Weights of a small transformer language model.
Size: 15 layers, width 96, MLP 128 SwiGLU, vocabulary 2048.
Training: 93M tokens, 5986 steps.
Each number is 500 + 50 x the weight over its row's rms, rounded and kept within 0 to 999. Layers, rows and columns count from 0. Numbers have three digits each. The size before them is the row's rms in percent of the matrix's.

# layer 6 MLP gate, 128x96, rms 0.403, rows 14-107, columns 48-95
106:565455555542572503544570415411559581513515504571486502494464410466448449471451461543474528500460513668576467554526510478553476602448471481553470
096:397459454484472540480477515484492495454459543558528544471573496480492450484498515539509515455574522566565367556537461474428476523607451560423598
099:483506465509474477509573509463491475487456499570558482503450542545541501487427479511519468576501549437458523474525401459550474536590452471491496
092:443484518550423570598459541554500492475458596511479461450446562485446509550398545485519529575537530443587492613476500493434581406441447538590464
097:482531539486410481549493484464478515559567533490509439540565537492513496627510511507483474463530485567491583546465401473492437522614493519526507
102:619471479520464454568524422505485526436433400438501621444418502431498525579513525464543504470520484500457537530535469562577530409499453505455507
110:570492514428529543533470481442492511469532559617553463513393508537454481477551516551450464540531415478541529449462474457464520475605422483531539
097:503535451457498533493455499496573509425530523494522484455519547446532491502592436549527494415433501511508559493591416438603464439388481479474396
098:510528497431482562504540472522534496417532477450441490526424436503516478486572439494573575468432516593506421492479531477507559585481527516496471
092:624458476579507446479422501604498501475482519440618529452428551448492505482507452534468497391480566556450508514542442521538578439524373525429545
103:439533487453519420512569442590450551481488405530543519543433466490491556565444515506556568459472541463454482497521379512474573484492547546442435
092:423587495489453450431495396556553501513438453474426484468503465438480498456539519471548520427516509488515545499390402511505563484499570478459472
107:477625475419560458543512427452454424450422467468569530474528432550565538559528483429476572461425534568511464576591527518457504470523467514402500
087:527547463585558393449420578421513408364441465495474540437433553585483499504530538493483421461544452534540510577581517532475468444525504539406448
107:492374485512469498572433503530578475480442433527438527512530463445485463430494508412477520574456564476515446559566516517495555451512496583445558
111:465473494495470444532453402557511450472492487404539480537621572442519517508532482529485524568466489579486553582458465504517541497516479498487581
087:483530449472521622523520588504414579514522475513392577528516521541466407494376487487551509477511554556514453512501404480429431473446519478483572
097:539548460579476471498448496410544549472460527567557400438516429493470403470413537463569506397442594505453444541552490566451510523516511516587518
102:454546544435478561534480524464454477467396499490547511462452418539505485501510496562477455600470487504564498503400490476428509493579455582527554
113:532522460504508502556489511532490457588432564579573476477452460506544492563497509497489537389471468475556521551533490398491428458427499543545456
099:540541552490504470485461531533539566421406442518564553616429498517553523528483445510484465579519471502483473532602476435479446456455534536486417
101:578445499529432434471552567472459584407413520518405500487439504472488607485408516555501502479476516533513518561438468578513529516512470577473528
103:455397492466523533462509517548507483499486489426458502586587536566496569483514432471551484455591545523520543477435450510482550584516450479418483
093:615524517499498451487514387492502421550462489552560511470489546505403484498377461499559495546450414526568588495546459496432496459560437538458542
103:478560429503515448458521636433493409560415466472418461463507542533443519543529538533457484498564571456583379589578418456459477491514448492586485
092:451464394491531532483468554496559544412467535544557473595528426512577459602467370518564569540492459529420506542463544521421578382515533476560494
100:487547489518492497539506521485444561508520453535467513562444443488481547516552513532533529356462502563451551548459491588501435537510454461431478
098:491388442451521446525461476588473479384568445521435547571462538558545499516542452551602522559467491484503446607540419563538458519579544520471497
093:556555405526420383567435536483479577542502503532582454528462520463486485494533476542530585519535578488517549516545529471505466582507458504487542
089:405537592487540518533452463551461460429541412476491522490459426523535455546559478410467469414456516526496552422492525576467469529458541484514529
109:449484389531498516517462512566448495499466546509454481467515541492501438562512519431505522447517568528537448528530460504518550551516550528522489
097:437483568476437491424500467540412530545502535529470503562533520464478448486444525385606506591508573570455521536376522469574436507434437551444508
096:443452476462538479487424486422514367458624524567432498467480514468555489578475475434519446583443469480395471470509483457508478505543449472414525
105:566494528485469506500551452474432524449554501542542498400480479473514447612489542553485578455455448500472473550550483482537467503523472461551518
090:569440541524523481548539482512417526472480457520395503436539543506432490550386491518590529458470500546427578496436508499597432459543473497537448
102:490499513491471541517545530511491488452540566464554545483495558497452602520403495477457467546402442452566480538586474519470503532583411423528480
106:616508572512464459452504462467477531410510524543424490516620583530441538484489455531502398491437510511564504545541519531492503552555408521475571
105:557526446475534518549523512519486551441474397585524573493583499532474451475568441449430468523588450476501543454568425507448482487429493446537466
114:577470531482530522482396500523517448477516520556496548532433439526579510564505497555576567539389546483538485564484566442512449492390522475483549
104:563459571460477441473430547523445517493488461565492519504407493514512446339444480462503496462497456519490477501559436479498553506509470539472643
097:496466545476550532490527524527513565394497562502533505539464488604554502488515519502416528581470542428520517483502471425484588590541539526495446
096:526543502478579388476480505481511539531497592531490589595489456460505504448484454503497557512450503454568483455540529525531500459504519512428510
094:430459434495479431548490535430619466502526529482575554478551528597507486432503461470525514514524498495508517627587439454501559574403468484443468
108:531417538480532525496420514611532482524544417502493520498463503422427514497471483412525471482587489415508492581519434452451502518396488452484464
109:485498511587503522383521579556491474472463536522434412425478603537493456498612555518489490528456547485534492513572422517405566507499480511514583
107:469521532547492512462439476512378483422379440563521530586507484451555452417507466548578463410505543430505445551524544517508461555473561569501469
105:534518509432507459508532465514465451480503561490528492555389457464433469555522447517453495532459492554463499426434465557531529593527535588534474
101:387488438543470510533460474449424491521501442565483455425383542485443503463529422495507465416511576549527461567546509495483482553548502480523554
094:524447566466466443455419554533419508440454510506573528472496567473458451473583517516431479519470536469428510578609609486517382513490489379525583
099:514534506438397447472532454439522430544542471516476524457528505500501549440548491472556557462492548533458477601543513539565563482447557470599566
105:402553499527427465448545488534479523429471519504547508514503435508472560587488477601542575405469484517535520488473409508574488503434391487509518
105:495471508458496401444534432482446570434480482570453437460604532504606501431528516566508460531538488425580504570535536537474506404571492486483576
088:446480486466358497500440491466429583535471526537478567551499495571535458503453521470489522560521595530444486564464473507573606449493469459503496
096:506463544442546549443476481492531496485390543429540508467672465487578479448511541581468513483522532537532548517543580453479522505563534579527527
099:464495456404481548524505555448560500496496466524563553538503462456585564584542447512501468572489432470522526497535524473528509445403500261480531
094:550479531424470559425537503588573372543553488560405423486483558513530475480429419541532451498459509513523611518543460542548499550544502532547594
107:493516526519466480439513549516453477554550543467505439412475478604490434505498417501482502478501538535558483602431479515472450491555409494504496
110:458586519515432484433560454521525579526516497417513583496493420536460463467623447523523526489489562546454558540497456494543449413513521547586463
090:485450554521475513483569485523551496538464515525522511452512503481406517538439554590463461478459514470569457401458479609521498557490533531451509
085:515489501570469510542551401458496543429434475504528542469530452567521478474530453416562441558461602440469527479430516590413466603460487437441470
098:560474528421456564384501449390555451490528470470568569480435445483419584422464487504639558536539577495504542501557522437451463503522534485432537
109:536514415512505417466489452503510426443583504441559582481432516530514517456527579437586515486482589475428486539453457596531465429524579499433465
093:481557534435414398422526499479508516512545359591567433573437511586484532407457450431518629516534518449494458487501483480556453574539535466534474
093:544597396482476527552552556518521488481635446523519543471577583500519538464500488558468577547500530453512461534482497480543441534443408503461425
102:503496527451431484497590611422490471489584450472548477437466424584477522407481462517521490516475478564456460554595541569524414522481440483534554
105:462500490505538462521371504516459410504484407508484598529480541438572506466512529480496473462546545448453489579517525493514495405465448587520410
101:516467540497521565524521492390580430582587435525545563551515493437425391435534395501487603470541557510555481551510433457494503409431519475488455
096:428442461451423575427468462506470546472480570473534454523477529510464545468636520587490517561500464465466448569457572506445502506450424440512522
092:502488489453475528484540442551541444564556564558450449524531532468527473467493475513462501374403524501573423467475424425536595503471468478450494
104:506541593427475574520437437354532420528533517512431458520444472476500500500523513594482471568530459575541566442515436496373464542570439454520485
096:574442419508516490506489555467515427471542502511526562456487547598582499490519468446528609536484525503384500586496523515500452533429432514488576
093:504436456476486484555547487448428505514525521568498491521531492461494489533445521422470581477536537473464463550519431531454484460507532444443550
106:554482455571466517502464491472532503569411553516519514517409442576540504470489483591508597491522533442534496479509421408542457471368536593450559
096:537532508542505437598507451472560479665498493489580531559425443537442448529506411533459464405442493498546568549461462521516544503565550515459455
095:524396485467550558503457475440462577504560447520475408460477546509465487646579489588483444457469486393553452486475573553569534491500450509545499
078:595549426518432532470469530504499537482428450580447487559432423471534528571550482537546444506451532560528513529483511471480513599544537464470467
103:557578485480514491543591516550595478413538527521487457607496515507402552467554466412500533558422515471530597395540466517529574499468491545556533
107:514493503406605440569513525499443557437515485481550540510530527471435511514499367497488623481446573481541517505487524510427451506477423568564527
093:551561537455532455385363473515549424481583526497444499562507574519454529489516532618476500427611522467498459501521517564563473506519513511471545
091:638530503479481470493509607560504588447503524516413513372494494543528446426457511465504498555474604453471451479563537443593527503462527540513533
101:548489564500513451574463493388453450521487496573500514441521392488566433549434453521536520470524534469548461439483444485454476529452440504492480
103:547499443503396475449495493497526473506552489493445493510510492502401497476579325587545468561507558520407566426460425543517548483537394493447500
102:419466561470444434526443558356426496519521515571496505416568457405419521464421447620489524451531420478516490501461447493433530512408531466528507
089:482408436466450564397605428578414439485394537479448516533527470539464466407564350565504507484532480500490592490581554484489517526513465525526499
109:551445484501482459494522550557584514538527521484503594487375359503414467580509461552555503482520461544482536512540508457484499490527491518516530
091:557572456608500545543503530553497424487497516510499433466493495642647520522410475450552472464514544498506534429530548498476588497481480506500423
098:533432559466508571452479482572532458475527579553555474520455546570577504497441416547478545432477554419541421506615442535426525505516452524565495
113:510475606501485494554446443493382498518538478527418559492532541450463470528421443555516525550404508483507463431515411532577546555472501488552504
108:476458531530528548475508555474501465481564569370470485480489467616524573546416352528511528451499545515523477540511410549473547465568521517550546
087:542501517521516499501480517586445492422521542529403566553474510528490473452447443527517487432542581431442491453450577415522521399510540488513547
101:428545537434512450483459501531495461519446551579449643523564510497490508437471446521580476482480453529427494525583436492526501440398481518504524
102:509434503501501566486593603506475499497541545514396468483535499492476533521455484547538570376529484411502447484538435580608462516500455485476545
096:503442456519515474461471584525494585455465481466521516531457484619480455481541440487545515448434526476473431566580458473538456639457529493524538
103:553588551491469517497488398561597561487397445574568537537554459506578474531528478522516438420440482554565501474480533530401489502491454542594526
# layer 6 MLP up, 128x96, rms 0.393, rows 14-107, columns 48-95
106:517497434585537502517472417479489513454408520437525519453487501529529481488438535409499454470478515475511499484487594578433553509427470482466593
100:550617502483519497476469501527498393598433494498470549459460466456527490503445465562497491505485503523512407587493581494441521449515635585536487
101:480467560460538508491531489536468603408620453488550481568484410461545520539522480491558489561485488479455534502502472452495457505441608554572522
095:467543457404555490350482400466467473491574427470502577464540494459567509418493555466492486423508532479420500467533567533485439552540566441389568
105:430490490500561516537550472493516567480524481472460535592411481516506550497553514565615458534488508435516515561563513516473506580421595490503581
096:515464513498575522541599560584480587565443534549456487440500557465567440432439489566522535506498498542437479439426515561472486480466440448452580
112:461531559419481543522540459479569569449395443495442556575493389570401537516499494442547516563513443561445453495550566500457609574591513445553591
101:515492442507553546538470586547423498503494495465557544474433460515377497570480580485508440540510505477629473469536514538379511539620527535551488
102:518468505520495490380440580508441511479390464438561542498497488471482538553479468485549463478479547647564576422570453503523434518427516406567436
083:528417417614533592577428415606524514430520472394568466517472571419467544492527505517459545475499506536439511507489467545506481514501484521492520
102:556477509461577472525505517527466488476597486532583474415638469466434582523535539497477492562531492543510615450383509495555511465495488470557538
093:413452500403421503498436504538536531479519594448507430473501506551387432470484367466435486456625497494517427455575545433512520536517501491528469
113:434410418424515456567499487511437480455558511520445525515443544426469547535569495516440581463534549552432413481519534515498497464501539522409339
094:538596514512515583525498494482493491517422512434381489497435494523493373467459547427444424488495508506461503510531529421531499517444564551501524
102:461494469491506499596512536460470535519482562479513489527469587470572458499512590443612461491535497389472509506553496575467516482486521541436511
105:409544516434452512548541559431419581576487470422478449428412468522455506498473490581512506521571458500444559544566494567459581458527514581471547
093:525599604483566473465495440389568553493471538537502486524536465410443521509518572488524550456496460423514557436564506505485510493605491491640468
109:545542525526581558461515493451472501471456440412499554516518493506479564448546501526532539508484522593500444405552601504613396463482533384437558
096:493620448506419500557568423544534537490479475492536553463440450485541484536471443478437506471486494469465492433540488426543478560447466482513517
101:490549435512612553511498496537568511516535420476442572554566562453439479526494546429538540483531441493529449567448423481467468506445440497479448
099:497568413611598490473477524494566390561465571516504577537508455469472472480536480446467469519508450539471578490475484539541468578418520574416448
107:473518540506570582510541470534447481510478504480452528484561496547551516555490562590526550476547560510596452490495565445476540455513398460466514
098:524550408554503512457533472383598485505544450543538502480495446509510467394457414499490470541518492423427376464539419541424511539537510550484573
097:545448559484610471437459497507511497418483533506415541528453454499530516478564546444543517463642520572463485493486588516593483518479513512525427
097:556539529484513490506508481425507530506556643512463528473479561633542482526578556524535468568546446464491514554438579541536533543622430502535484
095:462538506504448519441514525495514558524570533393475494463420584518496468453499480586499492470433541475486600492469521411541435545443411432432463
106:582523542527526601521541587373446535481415497452482572489526526487507490547521432477457459511519479460535580484501521529508487503535521526494508
097:521478623505434430651567571479480519529502476533529532524490532522477483507536497453433553595512623623453496456471514485536520469409494491550523
105:569547520481436442458461377513527475501451465460510324494551538487503596558456514527514539560523500552508514471496418534477528523471503532499514
089:488552465399472551613547463579522487451412527421563553468579474421437526491472495500514515508537604472496525462453484575563454494533480394533516
101:568472455526487502461553508460506462507530488466523477554501455535484615535421493493551550540543440484506581467408419554532455432459434548396474
094:478435450479566491489570479571560500507588453453459543501524527511491487556376556538504427550464579543507485494540432525429455481538518494547444
095:562521458505467519534566518491493484546372458475477462547517581455496554440440518491436470579569579518498536509480471474457522469606450525518579
108:519498463528496433503536490525520508441561548402470535511487542478457520459471486488602668518493523598453512443466491546486534497481486514473513
099:570514523463459448499577546581525475531429563450544543526489489495485519633533484492535603488486514439493457427517524548491552549424513496539443
102:495578445427475484469481477462411512526516431499511573480557453615529416443413522481519514523506472423512566516493548456523486535558517552427477
102:535481459484368485574471562430504437507531531418568671503457480570524587562475476428490475534500544567539477501527522513372489536460514557476434
103:520427374568374528474543484565471464431439521443483448416507374513457486449477518459523414447551484521531416559432490521513461532441485468515576
108:595476475506535592437423512543462480565525469500439540564408518482556532570560564537440512500393530515513579508482550506417436459526572494467531
109:528466501521559559451538554518461505520486606419544466451426500605562353556534559589506511475491469532441484438449521530509494479443545420449522
102:470576508567504441524502524421536451462514399551510534538624528572523478487550416470523494547588558483525468531490604518520504447545446512525495
097:468463497534556515550434499579521520516485501520590458509548469469574464431495528370420484511457567462483568488524452478487545468479598539513482
099:510593498539547376511498476553521543502536613562447545538415406510529562575470507472504542452472459508622609548505519532532463499472494504615448
096:449505575459439492490506432502502487440524443452437501485473520462515422415523565501467481488572468537507459541616486405464471529430421495520528
099:497523486452557471452570512492543507532467504476495555473478512507512559609356395490500451602555455563493556433525491519562530540486510448468478
106:495641472506486480449520458484558539540516532408537526525547550548524478543585482481498578529564506594490488546575470492551461463471538419533505
101:534486450632545497529588559441470509557455516440475474481484523498557603467543410501434613483479605664483570517446509532584422505486479485564584
098:570515545516550569471500471519473456423436459476442440508611489432521442404561577489457472579455446426502488518530511470543553465518443536462500
096:477493476487561429547484439517500551561504582548578517457567438441556585486549480446469500528444427494521471556502547442527393501434602461586550
096:523586423570517464474472489485569519464547489467455437538482504542465461459520599561430452560390517447571534498438405554534539465454523494541421
110:515535499473554543487482472555536477477505418476599487393452496496450415471564523487484491482569476490414547474626511537565495541523545551501432
099:447579520505484486500457518480491437543494577510452523555462614455597410507563503473424513472502533530534487536494536517503540496504443391526598
086:466477490517426493568466475535486577541461509494475590562610481558566439496515538416507471444550572464442595529517494467507545558489558525573524
094:463535490382497461522581483562495577530565554469464533529556511582566496506533481491492500558532504448502433541367445556462353501557529408472603
105:565520541610396554513506472525575514457537451532539567376494596546534529510457514532467547570607508454491506526574490512511470491478473542494479
098:516505579514465468555441588602563499548544474504641475580542496555524540516522410578484488472556495538635532446464451592509496565463490461592509
105:596498577437459575493527530500439432490548447511545563442580461516507464465514474561529536452571481503544425533540581495514412453440486565430477
106:516526403538465502472505529408529557520531447540514526496544524479508429518376545481391455563562595558508490501493488533498546480489458530581525
101:583583470450440606462425526477569423560567552468464497560554537566466503560507586523524556473521593504444494515519609465496468437516543473520445
091:546494439521450666479429458538497557493482592509503503562461455501473515507453566491449582511514449430501515551553474581627496414509427465460482
109:381494399548383436446585588551556534486546543533481477474477505510524463515537563511560522480440523547492515612486455509567547447464478511593529
105:422508576540537456566499526485557511463462472525442486569574485400528522540527452379432431535583578530538548585544446578586490435521495401533520
095:351507425476570437496549524468491466535451503473552491501536534548456495481485463478456560510519539539541539448426439454596443503469496401589518
094:489381542530430577460494496446439501541385498445516423443482513486504538573416555508570471423526534542517472493400518562482531460485528457515488
092:533450520506566487539436479623462570483456547489465491465466462525505557520467499534484489532498445543557533567487502538560469481498553433485490
103:525527573411484533487573488520479473564571578553509520472550429599463530502496466542476475440409493523559584480573526512420519574443535487512603
097:497541560400482431484571459494458507514514538448514550477474500590535572522485476390542480546555418521483564451464403468496560641465490493440502
093:475504518573430393512550418526561486560501445447467531553482450463498520405479441515478599443576522503545423451503446474519465448487468524419519
081:546479408473580456501446509512481567399392467539431515409532454536554554545556525497409501522479480473487458438563457516536476438492484480580472
105:604426500606488511466476609492559465567530479451532477454441576477418578490457486490535430538507489453426525464544490505530517465441552448475501
100:507499583525423415537524432550469458539487494465573452634479417669534431577526538535549567463466524656517553485527452472530513460517585533481458
093:509554550477505505558315392528529517490493453522469475510567546502574513527532482431519512530525417567437510491460478531460550411391447427452478
106:480479492552466536491549531563496488561505462425427552452448529528476553421464476535514568545525470500603506558455446507467433387471494401485533
091:473460495541529552460479503580371551426516551571475455465521496401487520494487574450553531480574455477484444385554493463557515461535467523578519
100:486499507480504405445466454550531505457456468463538491502467431510574490392457573501468469499503472454510501565507514465515469464475526524492435
088:470485468457429498493412542479616468431504481536483506489454467386575506471485434579410442568474446517460493544538502421527461509501501458504407
100:463570610591577502589499505466465559520435499440447562478549561508529438521578497526574449510508501485518486536458497550537543534461579570480468
107:502591545553525443594443452495532599457484505497527501595506399552552466541491429469474469482483540452484449563548543467530532493475425524566521
097:563514554458531568401351504446545528516624531535469520546515546506469473542554452592462551431547473473497450428517494569502507425441607547384496
088:455562492527490570534494499451555438497496514525463538489517509482445440521521403480492373556521617494388468564435494453510525488476557505545550
091:523500523461539531538503558470574474552437438441464592509445507481422497425514431472443433521499395505496476558505485498551437534459523585465565
098:575411476450602448521545470487545463570528530465511520496595341596463496417568491456500518531479506582576463559576524483468449478508478549458582
098:517520393475496508469588506421528498500450477522456580519478432546539557519531503570548522581569499502529456523441596494488496446484432534512421
097:497469519452493475559425480493493483591564484491525580453467563487437448548429545364483515478536504498489404485550483536527449395525508417460492
109:456479524447428557502422488486432465442546404491502426476518425457546540534498569505450380593487470454496466508507442478450559543474561542548470
103:511520508444568575600520561529568436507469548565482401498443419475444379510521512448523479479481480482422439513438567484463439482512520440377547
089:560536456602442473570518418380510497498578559541512479517492468577600549474535471568442431526582464451554497544514495449455448562505518423511541
107:421456455435485442525510498429564546477579564485535501501566512491422544544561418581569553453482418435511589362410630530545551556507453447500507
102:494559457466461525490482561629468585477510607501489506580511488504507470513483515486486490393452550565488524543500494476462430609426543420541486
104:487445435466489444424495517451565498629424561498513493538535541535665423494443452507501469513405492592510563455496552513509543514464587496502502
110:559526444518503528507519500525484592537516434494506445509502494545487474492448475499558552412454590582439550514454622448545426528541402623408431
096:556494477360511524552481567469513537480516521451550430478559462466585443444472463487542464461492463486478453565495431496471514494533471597444536
096:510416476479487508560541495459461477496571537509520516466456431497552592583425541479566402511465466580492443467530578540501492383624486467537546
103:511483446460489486506405410524599578488417518548583559470508416501444461470473528441495486565472460497509498491538487595464613592515391510537427
# layer 6 MLP down (transposed), 128x96, rms 0.372, rows 14-107, columns 48-95
106:549469547474405460509516588525481546496503585441506544404527495512483494500495535564477613481311503449593549548557525456465548430506508493466539
098:499474571444511507510471431454533547403522531496504539486464473555474525480548501446413540557485467515527516448496494373467402491449580520495479
098:558482475547516578509464465527545429584458511501390523521492374551445462403531436498486481453556462465492443506442554494474492451535519417421552
094:457575486483465477442557444485461519509494502549508511423539535564552507448474486447426528472448455392466500497397632556544479458500513442494477
092:541574530454473499482460446513521489425468526424537453372466512540532538495533546480484539487448554499435439504428545539461500443480369539542553
089:591434487558519458456472606523582575474410440614432451523521499475442544458502510519504522473474468468563470551539490516472536494522457588527569
109:521469592417565458588502544507467463512468471566535492516473486427515513463574469510401539461423445485442467527504563484437520490554551467477548
101:513534540488504534524535547435383476521472450524628478580508555520490561454499421498434484543563459506530541392472496606458564500525465507433482
103:509647524485489589419564571551559472460410483505501483465569485445467536562562488453497620472443597488540497451508555512575558533562547516440472
094:494457439509487579567515443408445480502477486485506491644509642588505592469609487417523471469499466537438508532452486404431534514465576427544482
094:604495371426471440580441511570501417522503508451458487515506421471499406435489547485502496499508439461500447510549538444477473580526564454479539
094:552506453537564509429456471586464453592440503535464468513494518409510484518513419502529522476543609574479532453501470531440450541513474498593484
112:539501452493476493474428509474574467497438389463468509462463534504504572433546519450576558487546539547527502477544463532500586519483468582560554
092:537516495480420521466533441556544429488605433479462522467512492487463492380496566538503575554538445530534549491540510460558531608527510509539537
104:460501454515552492471550412586407509479508447578466516449574530489532494464490492583462561477522432491521408471435561484538413473520501550469391
101:576449459501495533437443496461487468469465441547415557513468531611463519461557519486515438531453581553491515431375578517461489586557451541605500
100:540512483535594508482455561402518488504601562527539482589538501546405521559620502500552567500465521561491453524528485505531569498413614615446490
108:464605448416556530528468514471453520479512483429470553426493533506514532478499498467539504547506443516534548486529524541494499495492547549433490
094:483576533523476518518509543508523540516522465467531526562527557466434553461537512508508482510553589576515553484412454435503461504506511487481536
107:369465460543551547546532499485484568505425465504488524526503443425546452487474532482469494474497483489411415607496489474548446483495565531486411
101:507483448514428527660579555511366561569469477494475582585473517499490425413438520578522414533540537493475477457538542472566491476573407482525514
102:499486510585517437523487503561460418533460502367482561513403453549545536525537527404572489538528547479578470498562547448546554458486502420422563
092:593410452483499493541486462411411452486433533505519434525532513526541566502514450432503420449620455530484393457452478585506532514489479607548451
094:441543426539517529459523521524557547522544494461538444448422437419464527477402498540516521461488530523343487490503506493423431502484450559396488
101:588430520484512534421414504512550427544593537517501532544410452555535529531399521552521458578565499407456474558498476526493541547498499582512567
103:524506428454519499471529550528564381524541548469471478472582519601457454505551491478598485498552471497549466514553394432471416507418509476450518
103:558509558470496489669464470462477587478513549446575461490510470492483498500504507486499505475494535340516507431547453426466482594541483470467472
099:453478479599506531508475529538470485533588450462437450475492491600469502478539475548469600529643600544490440542512553459568473554560465498473638
102:441523465479541477531477481539479471532551468537493527463432439462512478426485487492590585466492543535429448532456576526500512514568464500572457
095:515493485481493526463526521459498467544465447543432470476525562541529477433441518495571558510460462428584468485551446588522509421564525453415492
111:530500581478505434518527526436519530525457399498450441546495513482547522473438440462482502468458485579366638491427474526493524411460462492448554
102:542580496505500502521537429559548448432585414493451508534481453460543588535445474501551461421561520563583487407557380467515434429483455455475511
094:528425527515522522457382505523469552520541509595486559599447435496487481453417491505546493473539486417594479560519498552528498524489457496549516
108:556478422457479454526537502479454468490451481480526456490502497549508466633392519356501533503496552496553421505526532480583485570499475452543535
104:508478544477519553529458593516511556531441527545465557482348491426519484456491540543533480481446482485494483589459529463452489449561466508508499
099:583528550484521436535505534477431498480529485517480442566560547574495485568567446567480493533460485540503567479476539530532470580552489505503483
103:534480551536530549421450542467487519488454513565526606584531530470467535547426561557528483497528559515474522463540514420483436601438501515471440
100:420504571567429497420570489510518553462476425475502540505483491498476562478436532478536576561469478530495458413485466605515465514519544514441561
107:504450582578493526542501611461581485496519511484585487490441503590548480549416429607448485536522534520516426512615438508467555485444555490447569
093:460548539520414537584516481473527516548557504551541520536560504455513563497518534613564606506433568485639534575465533472434469442488538463480497
095:501499517511470500526417466581556479432561436527509507500607484403468417495511598506438519514583491434592541419474523484444613493546482441484496
101:586550470444440428479469488535508474543509481567487459511522429527447513590465489447539498518495550512525399528418564418479562552428447422501555
101:509518446505486492480476460487400513526479518491521423585498482507512463568511557505485469547485501522578444483549513447477511470548604474565536
102:422573484512470491533479361560584492423539535506486392421599532486463527494509649457502482497469563458525527521515463436517453480592447475493516
099:471541604426510443477495539437443546514460393535485415491487472443530542575510458551491585459447444415556586444559482465523523508553534468481508
105:571469533517623564556540558541484499501519524416528576570500471527405485493548583482511491517504526452555536546445506536398448506507397488468546
097:554429445673596473611479498484529503497513488540493457467472511552474471428519477419515454539492542463470439487387587576508527568497523498537508
103:475533596476549466525474524590482453465521531506498422490601411479546401532494484524482465554473407478530516454537445463453531553484509486482530
105:462480470451664519428462435416513538467550548625484479513533418487486467493451507465448436415481420536543399471480433536504462501449451469503487
097:508482471421491531536482551510398467495539490456481428573487600606493513410366557427447415514577450419538535509510531551490530524485547489470418
105:570528480468519476499405511467460588512492498539497452488435543528511469506404509481439526604487464537399438491439458473588530497508555563600486
101:419385556465539444539533489481488536473513419467510507518576500517460504349492500442543594559538435468507503521470458468565598595471553465516567
101:472397503500521549513514502514437594545490482557586574603529622537467514564436500427409504485495512534473431562513501527483482517560500541583440
099:422460504465492466431497462515520525429544557488517451434520439495477534529414581493476523550459470468422524494557549478588484513508504442515453
100:494494555555460471428548532452563485405467488585621483490520499530487487479608525416565489508479479543494587525511527519410469464531578515500520
092:533505597495492494480475414509500541472506560453516418486423579490467387541486453517483510445577493548431505478500502436541462518462511505446484
099:529512561451521518511529485552522546467476482545574514497579530575453467501448520530429451511513496594503492433475572499437539399540432565490568
104:526470544472482445468427444502530508559514444488640546458512554392475536479522596450504451476557480572562565496557463477482446474520458556446513
084:524595526465590478476464545507415509470531491416492447465468484438511464446481531539468484487465475546576514434454531552533506402446392595490554
091:569486536505510444464511517468517482454474568537461530462501433475586460504428522492508513549493488484463497441532572441519393486555478481507453
102:509503461486560426492445498462480487499567559476418472491472488490479423521499530548547438552557556483471467513479469467488343374505560423507441
107:468515542542534565456517490468554484469495481486500507494556531424502556498558438450389480593517428530438516499504488523592456417471527454477474
099:522414513588555610463497479534502472442552447528520414518531490495530441428492557447473404518452480558543436488487462506479589600380475552552445
097:463576576485454439630507529545485464511501583572464397491521508545483433480395542539416510524441433501436468432439431531543584460576395530455472
094:529518432558410470451505406511503481431485567559559553476511530530495498484454621526578503522478487499527513566584517464505507595530437502533618
105:483543488458456469534455500545576423524508519523523539427529502515539513512459505480497490521431475404523546542524478521484418448469501504541486
104:541421540482512532468527490465532488518380515399469614488498478446584569458549443478479434508509520488541484561526500457448563549453521447399478
098:496425564484491482571559573417513503535589587477613485501538553498506489558564556464470481548458481575526523417488452554465441557565468506469606
090:418418457497503547453490429614509461519461569474562516460555511481563524454505608476499563597438596599495469469469513455496492499486532443431497
101:503507456511521533484507462512516530463468481453469585475482441488548560494549539555498548597526489466562539526492500415550520410414452409522491
103:486491443538544497476473505437483501543520504479495558593568561552503493461609480501510528524441478564608565583560409445538472497438585528468424
098:507509443488394590543457500569395431516488527489595519568567471500508543594492397488526493587541530508545542508546442467481526568459588458523433
097:580404532546519575485588531467540490525475526413525448523450491498458443463537543451512463434565502450456563508553520505479446408397471467461539
099:411443520476544597541467518481469534446512492575538501481510544554475556429493454541536544552517444533657502495477577496535491618464422486416533
102:422522521476490426446444510458510548383545546509473494358478551504473525459421540549451486512516462518460558520439501439484533485448536460395557
093:453459516510581484431523533498457490461385385465504575526533538491428401547377478457488414446519400456555466505464483601497479484520545480498538
102:545472418412438456389477466546592498472540524554493522426490539494533500385345487460510467516550469384509509438595507439508470437578496462555466
095:488434560520464522556530497586601460492526566515346538484457445459493557441438602515600494450539557432575516529450527483559518577463526444518450
102:534511564516586504522421531537490472462560569457545483587473512625528433578430447442469377361504554504465511532572487500534485508550512547489512
104:531550434460429478555490554534481493478422449499454544474633518500515456530532520488529563522482411478554517442460529427497537561526470534471501
093:503552490451571512469467550536463476463532550541473402506514524507514608523464537524341539455485471514550520510512491424555417511522586617468497
096:588499565548559538509559509409522507447496459507567530524475444439469495482531499513469581434519481537413525470453521520469523423531533454486631
104:505493552525487499552498582500510462534477544479502503442529544503498457550538500518530411437493422479606622555608551481499478484433637451418565
100:445484511464508526456466520545530512502501507477382553488418359503551506501494521516552477510362523465499570489481600534547506542523452475571509
103:459568460495471496484573453528458458456546486542505613425557532505527538513460547559530577579505513476625399441478531512550416449534562525505482
094:538429560536518469503484485527461551542601413566474558503541462528458500361534513543498524508551530545548589604589499469528488461485539519528583
100:550449508487577520511486525457586513517484441581585506484512604549526600510474545456523479480504453458451465504514511457419458469487575400484492
107:365606493421417484586532450574552501417433512497454392535473524551476480502535502513511477530518536554427425502426490523535466504503482490500482
101:534453492609476500419574471554416535430476473499579491569522543517509520485482489433584518564573515450561449525578451438566508469426482531524502
097:483503502403512517522460509533476438391504452546435543490512546500445534476476438488606548516586518494526555443595482437556507422572516476521512
107:489567461498483585486494504455478538484529469634466448482579522581463459456526457541589517460519526569446489490498531472521519475529576494513383
100:420582541532518489501449491581536521359495536460535465457484436537416458430433544618548492491468497489459472539516485500484607427503492519603454
097:543425527572419492438532549505496473571492479538534448531478499537485590486555525479589499538504491501521535548428487448541515629532531529465514
097:580471450442501514509464501426484541592455465576530605586475501508482503525581446515512620496465495607568402486559591437508571512448529577533532